config.yaml
num_attention_heads: 5
head_dim: 128
norm_place: "pre"
beta2: 0.95
Each number is 200 + 30 x the weight over its row's rms, rounded and kept within 0 to 999. Layers, rows and columns count from 0. The size before them is the row's rms in percent of the matrix's.

# layer 4 attention output (transposed), 640x640, rms 0.0576, rows 101-110,229-237,357-365,485-493,613-621, columns 0-127
099,259,194,210,192,188,227,164,166,176,192,207,262,238,189,224,206,193,165,189,209,232,162,176,181,207,175,215,181,217,235,242,252,226,222,161,163,160,216,190,158,197,106,197,177,162,177,198,167,157,276,228,177,166,184,242,192,191,137,179,238,171,220,162,213,238,183,167,213,158,146,207,185,198,200,199,218,224,194,162,190,231,170,175,282,205,200,217,195,190,193,237,267,252,190,198,223,214,172,128,221,231,181,167,209,209,202,232,227,222,253,151,212,174,190,170,139,155,194,192,226,189,183,238,198,220,230,215,205
095,192,204,158,216,232,204,210,159,188,179,203,193,224,219,277,167,178,230,212,231,165,198,223,218,219,199,243,227,147,142,158,203,187,258,243,202,232,178,193,208,257,204,225,198,168,195,147,227,189,188,232,186,167,277,189,253,204,197,178,172,190,193,235,197,194,237,200,228,168,189,163,215,221,179,193,191,204,221,181,153,231,217,213,261,225,162,210,234,162,209,247,169,247,209,207,190,241,204,213,213,169,194,174,182,211,274,229,193,237,213,200,187,177,217,245,183,171,172,176,231,240,197,180,219,229,250,148,157
094,233,232,203,242,209,186,176,235,206,233,187,142,210,216,225,192,244,219,233,161,149,249,216,229,224,165,147,176,189,163,187,152,193,175,197,207,223,136,267,196,225,151,206,182,202,192,169,203,132,228,165,176,185,191,217,178,186,174,216,162,224,216,234,224,262,207,198,211,206,241,182,246,228,229,182,202,188,212,220,139,220,215,188,202,255,180,224,187,198,211,199,196,226,194,195,245,180,268,194,178,209,211,195,168,198,231,203,216,135,210,186,221,176,168,237,170,202,223,254,226,222,182,213,146,241,227,239,226
100,194,211,224,208,234,212,122,203,191,231,164,215,143,252,182,226,224,187,208,222,241,219,229,196,225,227,174,221,179,237,140,224,219,209,183,154,141,166,201,208,241,169,147,188,259,165,161,245,173,228,164,175,203,221,174,176,211,187,220,144,174,270,158,227,171,228,244,230,176,211,176,177,221,230,173,216,197,209,191,229,227,199,251,193,190,188,201,220,205,167,190,190,183,195,223,191,174,232,157,216,186,202,210,223,189,221,178,203,234,232,167,236,249,205,179,160,160,234,210,251,188,200,226,174,230,253,208,195
093,204,183,185,164,243,219,197,200,209,216,231,235,208,136,187,190,207,194,169,219,214,201,218,226,195,247,222,209,250,194,234,225,168,183,145,234,195,235,161,265,192,215,196,243,174,211,202,167,239,202,223,151,201,227,209,211,231,176,161,239,212,193,232,150,201,197,185,193,173,150,187,215,187,173,209,257,155,266,188,213,202,198,120,207,186,138,229,173,149,138,187,173,223,178,186,193,188,220,143,171,244,154,183,155,164,140,194,165,159,179,221,194,220,207,169,154,199,196,210,188,165,187,162,235,191,198,175,216
095,228,191,228,209,171,176,192,158,267,216,204,226,173,244,229,183,193,197,207,149,247,211,160,273,181,184,159,146,202,196,205,177,178,228,176,213,106,227,208,197,130,217,200,184,156,185,145,182,210,131,152,150,231,134,187,181,169,181,191,226,243,177,203,232,183,197,194,196,216,207,208,223,224,164,192,204,230,237,226,223,195,208,231,248,291,191,194,183,295,224,182,230,179,218,179,183,184,227,171,208,165,208,238,206,242,158,163,191,215,257,237,221,193,193,174,240,219,159,168,180,169,179,213,210,193,183,209,240
094,214,206,187,187,187,164,168,217,172,247,232,147,193,168,219,215,189,183,223,258,174,166,186,220,190,172,214,199,235,220,222,179,206,215,252,165,222,175,242,233,226,172,194,201,216,212,220,135,205,231,169,165,205,216,216,186,192,253,183,217,219,198,122,217,221,199,212,184,217,215,194,207,229,198,158,197,214,234,145,176,164,174,258,251,192,224,216,184,118,183,182,232,185,179,212,197,186,201,197,202,220,214,176,201,189,224,182,158,162,237,272,227,200,222,236,194,249,183,139,189,214,185,268,161,223,206,234,207
097,162,180,187,218,204,247,239,220,155,164,190,190,185,159,212,206,230,224,169,205,203,215,146,173,232,202,282,230,183,245,191,187,176,130,206,195,212,245,236,195,230,177,234,209,174,184,186,186,182,196,213,240,185,212,172,179,263,181,174,185,145,208,211,214,225,170,186,148,171,226,179,193,198,179,166,180,128,221,189,194,253,219,214,212,208,189,167,223,143,174,188,174,173,195,204,182,195,232,127,231,162,241,175,173,212,211,176,248,221,169,170,153,242,258,161,249,205,235,156,207,195,141,182,193,182,213,219,190
097,201,270,195,226,162,213,217,190,197,159,205,233,151,148,199,207,188,156,223,158,165,151,204,202,234,261,185,213,191,216,206,180,198,192,228,188,221,171,257,204,190,188,171,175,166,207,146,192,201,173,207,210,166,237,178,209,215,162,168,162,219,180,191,209,179,174,186,158,159,230,165,203,199,202,202,193,160,196,225,194,243,225,196,209,207,172,208,163,164,229,192,171,207,244,185,216,217,193,250,241,215,175,208,195,209,210,231,190,184,219,192,215,242,223,205,225,189,129,192,158,206,221,190,229,235,255,229,217
092,228,229,143,190,165,187,267,238,186,233,240,161,186,168,165,232,194,174,208,234,188,214,173,194,183,256,164,224,210,174,216,210,169,238,225,181,220,218,218,179,204,175,192,218,175,156,214,165,243,182,259,163,186,229,134,189,208,192,199,192,205,245,199,182,163,187,209,210,183,185,178,227,195,119,229,175,172,176,183,205,204,171,187,226,221,189,238,227,237,166,183,182,194,228,230,190,184,211,155,221,227,156,247,200,261,179,190,233,161,183,211,190,228,217,192,176,167,149,232,208,199,201,157,173,160,237,187,174
088,250,221,213,206,190,214,246,196,186,219,240,250,162,190,227,190,218,244,254,300,195,268,132,165,211,204,253,167,170,175,180,175,194,199,178,180,200,203,226,223,213,249,205,216,202,204,165,233,185,228,198,188,156,169,207,175,136,208,188,198,210,201,178,209,259,143,166,210,235,245,217,180,203,221,195,115,218,202,246,235,202,189,230,178,194,217,233,237,221,195,179,158,174,178,176,199,210,165,175,228,214,195,199,210,227,249,216,208,183,197,222,178,203,149,122,155,201,230,190,184,191,207,173,232,167,190,192,152
100,172,240,211,145,192,201,257,171,252,149,198,176,189,199,194,220,248,164,265,199,174,207,165,176,202,189,199,262,165,181,223,181,172,183,153,146,163,170,257,216,165,219,231,205,177,225,227,239,172,215,112,251,188,231,279,153,203,216,236,134,150,208,238,224,173,201,222,222,231,208,173,166,173,183,195,205,194,230,199,193,216,248,223,232,192,272,143,191,233,175,220,202,253,206,153,214,233,203,214,185,202,232,183,191,194,164,143,156,205,216,195,191,214,196,194,237,189,263,237,188,219,231,179,194,237,225,215,112
093,222,268,176,196,190,163,186,222,213,255,225,181,177,214,180,190,132,184,226,174,172,148,185,238,164,183,171,183,174,169,236,211,221,198,146,261,207,190,258,187,229,195,219,186,199,214,210,210,197,253,202,160,193,222,156,202,207,213,181,187,224,155,169,227,180,218,139,200,234,189,152,179,184,185,239,164,197,163,215,188,170,182,181,204,282,200,181,213,161,256,234,213,186,177,225,148,206,173,199,244,193,173,173,222,221,199,190,228,218,218,220,190,168,204,171,123,222,255,253,250,196,235,191,216,209,221,172,221
099,229,178,171,187,188,197,226,188,207,224,232,224,199,233,196,153,186,160,163,191,207,193,194,199,184,133,220,134,169,275,246,182,243,209,223,257,207,232,152,187,206,175,179,198,275,183,233,212,169,242,205,209,195,255,200,157,204,203,183,216,233,210,188,147,198,184,233,237,216,211,148,176,189,208,186,174,162,210,243,178,184,223,227,200,190,182,248,187,249,195,213,163,143,191,207,201,193,138,173,187,174,184,192,190,194,215,252,199,172,141,184,185,227,138,179,199,189,198,136,179,218,165,218,203,193,196,196,236
107,227,172,175,154,182,227,206,215,187,222,233,196,179,191,192,208,163,231,188,148,190,238,170,168,187,224,212,168,158,138,172,232,193,177,264,242,202,182,208,205,182,206,201,228,219,173,191,231,147,194,203,157,146,165,168,231,213,208,190,247,225,200,153,206,244,209,211,195,212,211,192,199,204,167,174,216,171,193,197,148,160,248,179,209,235,186,235,204,183,205,194,151,240,178,205,204,222,182,195,156,214,183,235,195,203,165,160,164,176,195,211,177,191,230,189,143,237,218,192,232,213,184,164,210,183,223,171,173
100,266,226,220,221,203,189,161,207,207,138,194,236,221,187,181,207,251,225,195,204,211,182,203,210,250,202,154,158,207,136,188,178,189,137,157,210,220,176,249,222,207,212,241,218,211,187,205,166,227,228,226,210,191,212,213,202,214,184,207,186,173,187,204,171,238,205,192,214,209,211,174,212,201,217,258,175,206,135,174,241,181,193,244,185,211,200,177,211,218,203,136,258,250,166,185,183,194,153,183,213,182,173,175,181,202,223,241,223,172,209,184,188,182,181,228,200,145,198,224,217,187,176,204,209,204,187,192,145
106,204,165,206,177,203,239,212,203,220,213,215,169,219,174,162,198,234,203,209,176,193,220,198,190,205,181,211,173,219,226,179,250,184,206,171,189,228,208,196,132,241,204,229,217,269,210,194,223,218,207,227,177,180,210,170,157,204,224,206,233,184,199,240,255,166,212,135,209,143,214,211,209,204,182,181,205,179,207,171,242,198,185,169,170,190,226,228,215,210,139,221,222,308,208,167,196,162,189,186,197,215,214,190,172,179,172,261,226,170,254,225,261,133,182,153,160,234,188,213,204,166,181,171,217,124,190,219,227
095,181,181,169,215,211,215,210,170,226,244,191,196,167,183,208,187,255,228,227,236,163,234,168,153,198,147,166,212,161,238,136,227,176,229,218,193,273,234,226,163,167,113,212,221,242,274,211,229,233,162,199,259,233,162,210,175,183,205,198,185,209,226,215,202,259,165,234,155,256,183,213,208,204,219,143,217,211,241,236,169,109,197,200,197,201,222,141,224,222,189,178,199,173,216,207,180,204,230,205,142,218,209,165,216,234,180,251,196,155,186,186,248,213,229,245,191,219,195,218,172,227,277,189,203,165,240,181,279
105,238,168,173,235,207,204,186,208,221,178,207,158,200,163,210,222,182,224,264,194,186,144,192,212,216,189,210,187,216,197,188,158,228,190,212,202,188,166,193,221,126,287,198,188,230,256,146,230,194,227,174,219,205,200,265,209,199,200,192,166,270,186,238,247,198,206,188,265,224,214,141,196,198,179,185,192,191,202,227,157,200,189,180,163,218,151,220,162,217,208,184,185,176,185,190,201,191,206,179,186,216,175,178,181,202,130,176,116,146,220,235,194,225,212,170,184,211,249,156,205,194,204,163,215,202,214,236,155
099,205,193,174,196,221,206,192,176,169,185,202,164,221,183,196,190,260,262,234,189,260,218,201,248,169,201,213,217,199,269,193,272,222,197,203,268,165,171,160,202,268,229,193,180,188,186,125,207,222,236,225,178,253,230,212,159,134,214,266,218,196,174,120,195,170,211,236,179,189,191,243,211,154,207,205,211,243,213,231,222,208,223,217,237,238,215,182,231,214,243,230,214,149,216,261,149,185,237,235,215,174,252,222,198,186,190,160,126,213,243,179,264,206,197,185,173,206,186,155,211,202,211,162,216,228,217,185,182
103,182,196,209,143,181,162,213,259,208,88,166,205,236,223,165,204,234,196,184,231,183,153,238,162,241,214,215,191,231,194,145,202,211,202,209,176,178,180,225,237,207,146,203,199,234,224,192,186,195,214,211,244,151,123,232,189,209,203,173,225,187,181,189,225,235,221,202,194,216,157,196,254,216,233,185,194,194,190,210,197,138,192,220,157,204,234,180,224,178,153,194,239,151,237,219,231,197,200,214,145,262,174,192,124,202,202,186,221,163,205,210,233,206,142,227,181,190,199,308,181,218,223,236,239,159,230,231,218
093,227,167,190,168,204,216,189,161,197,263,257,201,243,171,219,182,208,187,200,223,156,165,229,222,220,153,205,176,247,174,206,200,206,180,174,280,186,251,207,219,171,259,263,212,205,176,225,208,173,133,208,223,214,257,216,184,207,235,195,242,217,144,157,197,252,215,201,204,149,208,197,193,173,199,227,193,201,183,204,216,271,173,218,193,202,271,189,245,248,248,177,163,216,147,197,197,213,203,223,253,154,186,183,166,239,204,202,201,213,175,189,161,152,271,213,170,246,214,210,185,190,218,164,247,143,178,196,225
090,201,241,230,242,238,203,136,177,178,201,202,195,197,207,216,245,175,185,184,194,214,201,193,162,154,236,155,238,177,209,169,160,187,236,236,222,191,183,142,188,262,218,187,229,171,206,258,209,189,193,240,257,220,188,212,245,229,187,194,237,223,191,282,206,176,238,214,136,217,177,211,183,230,208,238,205,213,180,161,191,197,152,194,156,246,182,253,181,189,177,226,236,185,251,150,225,198,201,177,227,208,210,193,181,193,208,187,181,229,231,197,168,210,136,184,198,186,204,215,195,186,191,194,185,208,165,183,197
100,236,155,254,189,245,164,188,189,174,197,203,237,239,189,209,181,235,170,138,212,235,263,223,177,210,235,179,137,190,190,199,186,176,156,192,224,228,194,216,220,214,178,157,200,217,156,193,222,160,207,228,191,192,238,234,198,260,169,211,133,175,254,171,203,216,201,192,198,169,251,257,178,252,196,176,194,188,173,202,227,158,163,197,235,216,236,220,202,209,154,189,189,239,215,202,152,222,143,202,164,202,196,186,179,238,167,173,178,223,184,205,191,208,231,246,202,235,226,207,204,199,240,181,178,195,224,183,195
097,181,196,259,193,204,189,223,199,147,141,226,178,166,223,172,201,186,197,181,195,182,227,191,204,226,159,199,243,199,232,254,206,207,154,188,226,208,136,247,205,218,211,172,207,228,181,241,248,200,219,215,223,169,203,260,185,215,170,186,227,131,218,178,185,187,223,203,199,223,205,212,224,263,241,175,161,229,206,198,196,182,192,201,201,209,247,249,214,173,153,223,180,171,210,166,211,169,210,189,174,182,260,216,208,228,191,182,228,204,193,114,228,224,188,198,168,227,192,200,237,169,241,176,197,157,115,160,186
097,206,176,196,197,192,196,195,148,257,165,224,184,216,166,187,163,190,174,160,221,189,169,191,140,200,196,216,161,200,188,188,163,179,183,191,211,162,151,178,194,209,237,209,182,186,241,188,194,182,183,167,220,224,198,210,195,191,201,204,207,182,213,159,199,217,229,187,244,144,136,215,215,182,246,175,202,188,183,211,193,152,150,194,175,223,206,214,202,174,211,169,180,143,188,172,198,185,192,175,165,127,221,209,212,190,207,246,190,226,198,190,218,183,187,200,233,198,219,248,209,211,244,223,211,127,192,205,209
103,249,232,190,195,235,152,232,196,196,209,185,148,217,210,227,255,128,197,169,239,259,195,198,185,171,211,171,218,207,215,230,179,173,208,187,193,217,225,197,156,216,220,219,245,160,191,228,174,194,231,229,210,143,191,218,173,255,209,151,176,172,185,177,168,236,191,207,221,231,221,140,220,201,229,179,152,237,195,242,182,227,209,191,170,229,190,243,200,174,137,183,228,201,232,257,225,146,218,224,226,232,187,182,118,193,184,191,158,158,157,158,235,243,244,226,237,184,159,249,220,269,196,191,158,235,192,251,236
100,177,203,172,213,175,200,200,184,224,186,139,204,198,269,239,247,202,206,173,236,251,215,197,215,225,152,185,133,257,134,163,215,237,204,147,234,216,168,195,223,208,270,226,208,128,223,216,200,164,255,244,181,173,199,175,231,216,223,258,177,226,209,178,207,209,198,195,243,225,142,196,199,236,221,239,200,205,213,201,196,232,171,185,184,173,161,134,233,222,185,184,199,147,199,198,213,171,260,168,168,184,206,202,174,244,219,192,230,188,191,182,209,184,197,231,220,144,193,251,244,193,167,230,194,253,172,196,153
108,195,216,222,237,243,161,222,210,191,159,179,152,194,170,146,195,154,201,214,195,222,193,222,162,163,187,248,247,211,156,196,138,204,207,204,196,187,209,184,189,189,190,235,207,218,218,207,222,241,144,215,188,185,182,223,213,233,178,148,161,189,171,246,184,189,190,199,213,139,236,176,212,227,139,181,217,177,205,218,206,137,218,190,121,201,224,203,189,216,232,189,153,180,178,188,186,164,180,253,159,212,167,197,201,169,222,183,191,164,200,254,190,165,223,211,196,205,189,202,144,194,183,191,177,139,216,237,260
100,213,222,229,156,205,211,195,212,157,234,161,193,209,216,181,194,221,222,176,149,196,183,200,187,209,192,198,167,213,244,145,208,184,162,192,236,224,220,163,183,174,179,187,151,227,144,212,182,189,227,196,221,238,197,139,225,193,175,182,166,205,221,122,176,207,178,216,184,141,189,218,196,222,175,185,213,138,130,188,217,206,196,190,162,188,238,258,186,183,230,178,169,226,189,181,161,186,246,196,171,194,239,226,228,134,180,222,213,176,213,187,189,194,233,200,184,223,160,170,81,191,184,188,244,198,139,254,228
109,222,178,198,189,201,167,202,192,156,187,150,186,197,233,252,177,194,229,179,207,248,200,197,150,195,219,241,169,166,226,187,168,211,250,219,192,207,194,101,174,136,187,154,188,190,167,251,191,219,194,210,218,153,182,172,179,253,166,241,190,195,217,261,165,198,160,238,160,179,211,198,168,177,194,159,227,211,210,180,198,209,196,197,182,190,235,237,193,217,160,260,215,206,216,233,227,221,168,108,209,237,174,231,233,166,216,223,210,231,219,255,216,207,172,166,214,189,206,218,135,215,171,266,212,202,174,213,222
105,228,206,211,171,173,162,289,191,230,163,184,201,204,243,200,194,205,230,176,185,196,204,260,248,177,179,175,235,179,199,216,221,175,221,205,171,235,200,211,251,167,200,165,185,200,213,227,127,162,130,213,212,140,196,201,178,231,207,226,239,198,195,147,176,244,183,174,208,196,242,214,213,206,202,206,200,196,114,211,166,192,204,151,188,199,246,215,173,195,217,149,198,164,209,222,264,240,206,222,197,238,158,227,167,227,118,199,224,259,190,173,127,242,194,194,213,194,162,219,207,265,179,166,235,191,152,207,184
107,139,189,191,218,173,233,199,191,200,159,190,172,182,210,157,179,227,205,211,238,166,182,241,215,205,145,167,196,170,181,194,189,213,289,158,182,193,220,205,215,195,208,183,149,214,197,238,220,214,221,167,242,273,139,200,185,206,172,197,200,247,211,199,191,212,183,168,192,165,176,206,179,207,186,220,180,250,171,183,198,214,184,271,193,171,219,239,184,274,233,218,228,215,228,187,170,168,194,228,223,268,225,208,242,197,218,173,263,227,213,156,164,190,168,174,191,169,132,146,203,169,212,227,177,194,187,187,226
109,194,223,170,261,195,217,248,218,239,269,194,182,196,180,227,214,224,226,222,174,191,228,166,176,202,188,201,187,146,155,161,169,221,228,245,175,234,183,178,194,221,198,241,202,203,212,176,225,176,187,200,237,197,252,229,192,172,188,182,158,213,257,241,176,206,183,188,234,192,222,191,200,206,151,191,202,181,220,157,233,228,203,229,194,148,205,173,204,177,207,234,204,199,177,196,201,252,199,189,182,234,133,138,206,198,173,242,196,193,211,270,184,202,206,179,188,178,161,128,216,197,169,238,191,262,208,237,212
104,162,201,180,208,181,216,195,225,228,204,222,170,209,232,226,207,162,205,222,192,212,246,239,225,242,241,152,209,175,194,179,146,220,142,176,204,217,241,189,215,204,214,168,195,146,201,154,236,187,218,191,236,183,207,201,192,225,209,211,141,183,205,181,220,208,175,179,211,228,218,253,133,198,217,236,157,258,161,181,203,165,195,215,247,184,201,154,207,239,208,233,205,164,205,225,225,219,176,168,185,200,221,199,203,166,248,134,201,246,130,220,191,169,169,234,198,235,178,239,180,165,204,190,220,227,230,134,193
107,152,228,236,205,186,228,207,172,239,216,226,260,169,182,200,132,206,183,209,216,235,269,244,254,198,179,165,170,185,181,229,170,216,206,214,201,183,199,180,243,253,210,133,191,204,204,185,211,193,224,195,189,255,210,203,230,176,183,249,184,255,207,156,196,209,193,223,215,214,151,238,231,236,269,211,199,222,193,254,195,178,160,210,196,145,178,260,182,223,196,261,240,223,209,170,166,194,186,208,162,143,209,227,244,226,157,176,216,223,209,196,198,205,155,182,185,195,174,210,178,181,234,151,180,152,159,155,158
098,199,181,218,195,156,186,196,221,222,176,208,173,201,262,217,217,188,252,177,162,209,230,236,167,216,177,217,273,174,157,265,214,240,226,194,181,141,173,220,184,215,129,162,222,234,162,218,200,216,168,159,222,220,199,203,211,239,191,253,230,164,223,242,207,212,224,226,179,199,186,213,199,201,194,181,205,207,181,172,189,164,247,217,166,217,233,152,206,186,228,192,175,206,164,224,234,225,192,159,251,205,223,198,204,207,230,216,187,182,167,233,167,178,232,189,229,245,227,191,240,164,207,231,176,222,164,160,205
104,150,170,221,199,157,188,205,180,200,187,202,228,160,221,261,171,187,231,125,218,166,217,190,182,191,214,186,195,228,162,181,184,158,209,188,193,212,151,221,215,179,199,172,197,216,182,240,217,192,183,198,244,216,192,181,191,231,210,241,266,207,175,180,187,200,165,222,215,286,234,162,175,250,215,211,197,178,225,215,198,200,189,217,213,181,153,164,172,195,192,198,160,233,278,193,250,174,239,191,226,163,187,221,208,211,207,158,245,273,198,171,208,218,207,227,234,185,186,217,216,209,251,183,173,172,235,164,205
098,238,198,185,220,195,214,162,207,237,242,230,210,163,171,191,175,194,218,108,191,190,184,179,297,180,180,211,200,146,239,233,252,238,188,248,204,231,205,190,178,203,192,256,219,214,229,221,183,217,206,171,159,200,152,198,202,203,223,245,234,195,220,206,209,174,160,174,212,217,196,161,224,198,233,219,182,200,199,177,212,211,181,183,221,213,153,211,201,259,192,147,198,195,177,178,216,221,212,187,219,239,203,222,207,210,212,214,181,226,214,228,175,172,144,161,177,171,200,255,290,206,190,169,182,162,187,169,219
109,219,184,218,165,179,190,209,154,209,231,216,243,200,179,163,235,210,249,153,237,262,232,141,210,166,254,209,241,184,247,184,199,161,196,219,187,249,184,134,190,200,156,140,205,232,182,240,179,208,221,209,218,246,183,161,217,155,166,207,197,207,188,242,210,187,245,220,160,204,215,239,159,177,157,178,184,174,151,216,234,144,214,210,198,224,192,152,204,191,168,154,226,207,226,164,172,200,216,224,228,191,203,234,228,193,226,187,172,246,153,184,185,238,211,241,235,259,240,226,153,205,213,147,168,213,187,171,132
103,223,205,170,231,195,199,165,234,229,173,212,222,219,161,193,144,211,202,252,192,211,172,179,224,175,158,160,154,216,165,210,210,171,235,181,233,213,238,202,169,194,186,233,217,210,238,196,228,177,129,207,190,261,184,165,179,159,188,246,196,199,188,214,189,201,193,179,140,150,217,241,221,189,185,238,230,242,189,213,200,153,121,195,242,170,198,204,225,215,233,200,200,231,211,172,189,188,225,254,243,203,221,199,248,164,226,211,211,166,209,171,195,167,218,179,224,219,246,219,154,164,209,139,206,193,153,176,176
106,188,265,229,206,192,183,205,163,200,205,153,243,192,233,224,173,181,199,204,157,238,203,202,174,186,166,233,217,186,215,213,173,232,261,138,148,180,206,214,137,154,175,156,155,202,182,178,206,136,219,182,236,169,172,196,229,188,202,201,153,234,144,182,270,177,246,226,193,188,218,194,222,189,201,220,205,262,203,238,213,191,187,198,178,170,187,142,215,190,248,199,230,192,212,237,189,247,194,189,206,194,263,194,194,194,267,265,165,202,181,198,193,185,188,217,259,199,235,221,193,278,254,215,217,215,207,198,152
108,154,185,170,206,202,223,236,176,172,197,179,195,221,206,211,229,190,197,185,224,166,147,219,217,207,210,226,210,279,211,166,183,195,206,226,193,230,229,178,179,225,230,188,237,205,180,211,210,221,231,239,243,177,193,173,206,175,268,133,234,196,198,200,220,201,237,187,193,201,214,202,285,155,206,167,199,212,227,226,165,205,161,219,149,132,186,169,197,142,237,197,141,194,221,186,188,215,152,198,168,256,191,206,184,197,213,194,154,178,209,191,247,232,182,231,212,258,208,214,149,240,194,220,181,185,202,190,238
104,211,208,201,224,258,228,213,213,204,202,212,245,213,261,202,249,246,175,197,166,203,183,209,166,235,193,222,185,188,195,198,204,156,168,222,219,154,174,180,209,225,203,186,152,229,143,163,207,182,192,235,290,198,167,246,186,222,187,254,175,176,162,214,241,193,215,230,162,277,191,256,172,155,239,196,221,170,219,226,168,224,161,147,199,219,165,254,174,226,237,218,191,180,200,222,137,163,217,196,246,205,231,186,240,214,134,256,227,227,229,122,146,245,218,185,255,176,245,187,205,168,179,203,195,205,164,191,165
103,203,276,209,213,209,238,169,178,156,201,172,170,211,186,176,198,211,198,238,212,173,123,227,217,216,222,211,198,193,151,180,210,223,216,182,167,177,157,174,198,173,163,168,150,255,177,209,195,231,214,232,208,136,163,221,211,175,185,203,217,201,180,219,203,136,226,211,205,181,199,221,132,192,191,182,199,206,153,234,193,165,186,169,178,227,219,216,249,232,277,180,168,218,252,198,228,225,195,161,201,244,142,182,161,232,196,215,168,201,221,136,198,212,209,198,123,186,201,171,154,209,197,234,209,264,159,201,190
100,181,160,208,192,234,192,204,231,172,247,186,188,193,182,211,198,205,166,212,227,230,248,241,202,171,197,217,192,232,198,157,182,178,195,177,208,202,223,203,211,187,164,240,167,267,142,190,205,218,157,249,229,211,233,171,216,218,246,181,211,171,211,136,182,236,214,203,175,192,152,279,173,152,217,182,199,205,211,191,159,180,170,157,209,155,203,224,229,232,151,212,214,207,193,156,149,185,233,165,219,172,217,237,233,259,217,145,243,209,180,205,174,249,246,143,176,196,171,130,199,202,202,221,222,117,217,164,232
# layer 4 attention value, 128x640, rms 0.0258, rows 102-110, columns 0-127
099,195,215,227,220,192,152,224,164,205,158,220,177,218,176,192,171,176,179,167,174,283,211,242,197,155,185,161,215,185,191,198,194,181,207,173,253,233,156,202,204,248,203,209,188,233,212,211,163,219,218,219,215,217,208,219,207,177,190,179,159,157,152,185,194,168,281,245,203,186,179,187,212,161,223,189,199,229,251,255,194,191,188,194,225,167,213,211,225,183,214,252,195,203,225,228,217,197,188,198,164,234,187,174,145,209,171,166,180,217,174,185,198,173,191,219,151,222,190,188,212,204,188,226,194,200,199,194,185
099,164,254,182,226,212,233,180,250,263,213,177,155,190,152,152,205,205,185,204,197,190,234,179,224,172,137,184,233,236,185,252,212,245,214,209,241,213,230,227,235,262,222,188,196,139,205,234,246,206,140,209,193,190,153,250,168,199,231,202,230,191,134,165,241,220,139,179,185,208,235,207,208,164,180,220,209,227,173,186,258,200,183,219,170,158,226,195,222,193,296,183,173,237,162,171,214,203,164,176,164,205,169,195,258,208,200,149,200,167,265,180,179,136,211,214,174,219,188,159,235,200,217,214,203,170,210,168,220
104,145,212,192,173,205,177,160,112,182,269,202,141,179,201,189,164,227,253,225,195,222,185,162,228,246,235,210,138,188,267,198,190,218,208,211,198,176,122,217,165,187,209,206,201,250,142,195,219,182,235,195,223,174,157,246,247,214,218,157,232,198,258,178,180,209,231,204,220,243,125,171,200,124,206,188,178,218,184,201,199,184,165,226,181,245,208,221,205,193,225,234,214,184,178,253,159,196,161,189,198,191,222,228,212,161,211,213,169,179,181,249,224,209,180,256,124,168,198,185,239,255,169,213,217,198,236,190,164
104,226,198,209,183,251,237,197,141,222,178,203,189,176,224,214,220,186,238,173,226,181,180,214,243,200,235,212,171,245,216,204,226,212,240,229,256,194,150,208,208,221,202,169,236,183,171,139,187,221,190,230,164,201,209,209,245,221,165,225,204,195,216,222,180,205,241,220,203,235,254,188,222,192,225,200,201,178,202,185,206,206,223,211,220,227,162,236,190,165,154,179,199,233,206,190,203,237,226,199,178,183,189,181,141,224,166,240,176,212,234,205,186,169,246,197,240,205,187,226,120,158,124,116,178,180,179,221,174
101,275,179,235,208,164,229,171,120,170,166,232,223,192,211,156,179,162,203,164,210,196,205,199,184,204,171,177,195,239,181,192,201,206,206,150,149,154,202,215,246,199,184,186,193,184,221,254,189,229,225,164,190,218,194,173,209,207,130,184,239,151,149,242,210,204,181,250,269,188,150,207,228,180,181,220,178,205,159,161,196,207,219,186,241,234,207,272,214,271,247,201,259,170,193,230,217,214,237,160,156,139,150,157,218,153,234,228,208,229,125,176,201,191,191,175,224,140,227,185,226,202,226,184,219,178,185,160,189
103,251,169,214,168,197,206,181,205,189,201,256,184,147,195,204,208,202,169,191,192,209,173,181,189,188,200,148,169,262,192,153,254,170,238,197,219,221,170,212,229,183,168,221,222,253,230,254,173,209,201,179,147,227,194,136,180,195,220,212,275,214,248,160,200,181,230,204,249,152,197,108,242,227,199,227,215,234,198,206,248,177,200,190,147,186,235,194,240,205,171,162,244,267,183,219,199,207,214,190,194,159,193,211,208,195,183,167,239,173,211,218,215,187,190,171,169,208,234,154,213,184,259,220,188,195,270,185,212
102,252,205,175,156,182,141,238,225,170,195,203,217,231,175,249,193,194,163,217,175,169,213,172,202,142,195,208,226,181,239,185,163,199,197,227,221,186,232,225,201,214,177,215,232,203,222,133,206,207,228,209,230,243,186,213,194,207,229,98,160,208,209,226,133,233,198,208,223,181,221,140,176,191,170,206,213,184,244,223,190,195,243,197,203,219,219,225,192,194,136,202,231,207,217,233,252,200,209,194,285,126,221,185,232,210,205,205,198,233,209,193,219,177,246,224,254,245,238,212,201,185,182,167,207,173,158,225,225
099,244,182,165,227,176,201,204,165,183,149,192,185,151,214,173,220,178,172,271,176,184,180,163,235,147,225,209,187,147,210,186,202,170,147,237,186,192,186,235,194,213,251,185,222,215,226,226,212,212,161,224,226,165,206,182,181,223,233,187,201,190,166,187,233,169,235,165,222,178,203,191,213,222,203,216,210,222,235,183,215,177,176,235,198,209,191,207,190,158,226,198,177,201,198,187,147,225,194,163,224,214,231,144,178,189,180,172,218,174,169,198,216,208,188,180,217,171,168,227,222,203,183,226,250,207,129,218,224
097,233,172,155,180,189,204,163,224,227,209,207,179,168,181,183,219,180,223,190,180,175,213,182,185,181,222,154,228,196,158,208,192,221,180,201,214,227,154,189,199,201,201,213,235,204,146,239,195,206,200,181,198,190,220,178,171,176,222,250,180,195,188,171,246,214,199,132,192,162,205,237,270,228,124,227,209,139,261,224,238,195,204,205,202,256,220,165,230,177,162,223,183,213,256,191,157,176,184,188,154,176,192,247,217,199,176,211,189,181,229,174,244,194,185,187,218,231,224,211,187,230,183,192,223,200,214,251,254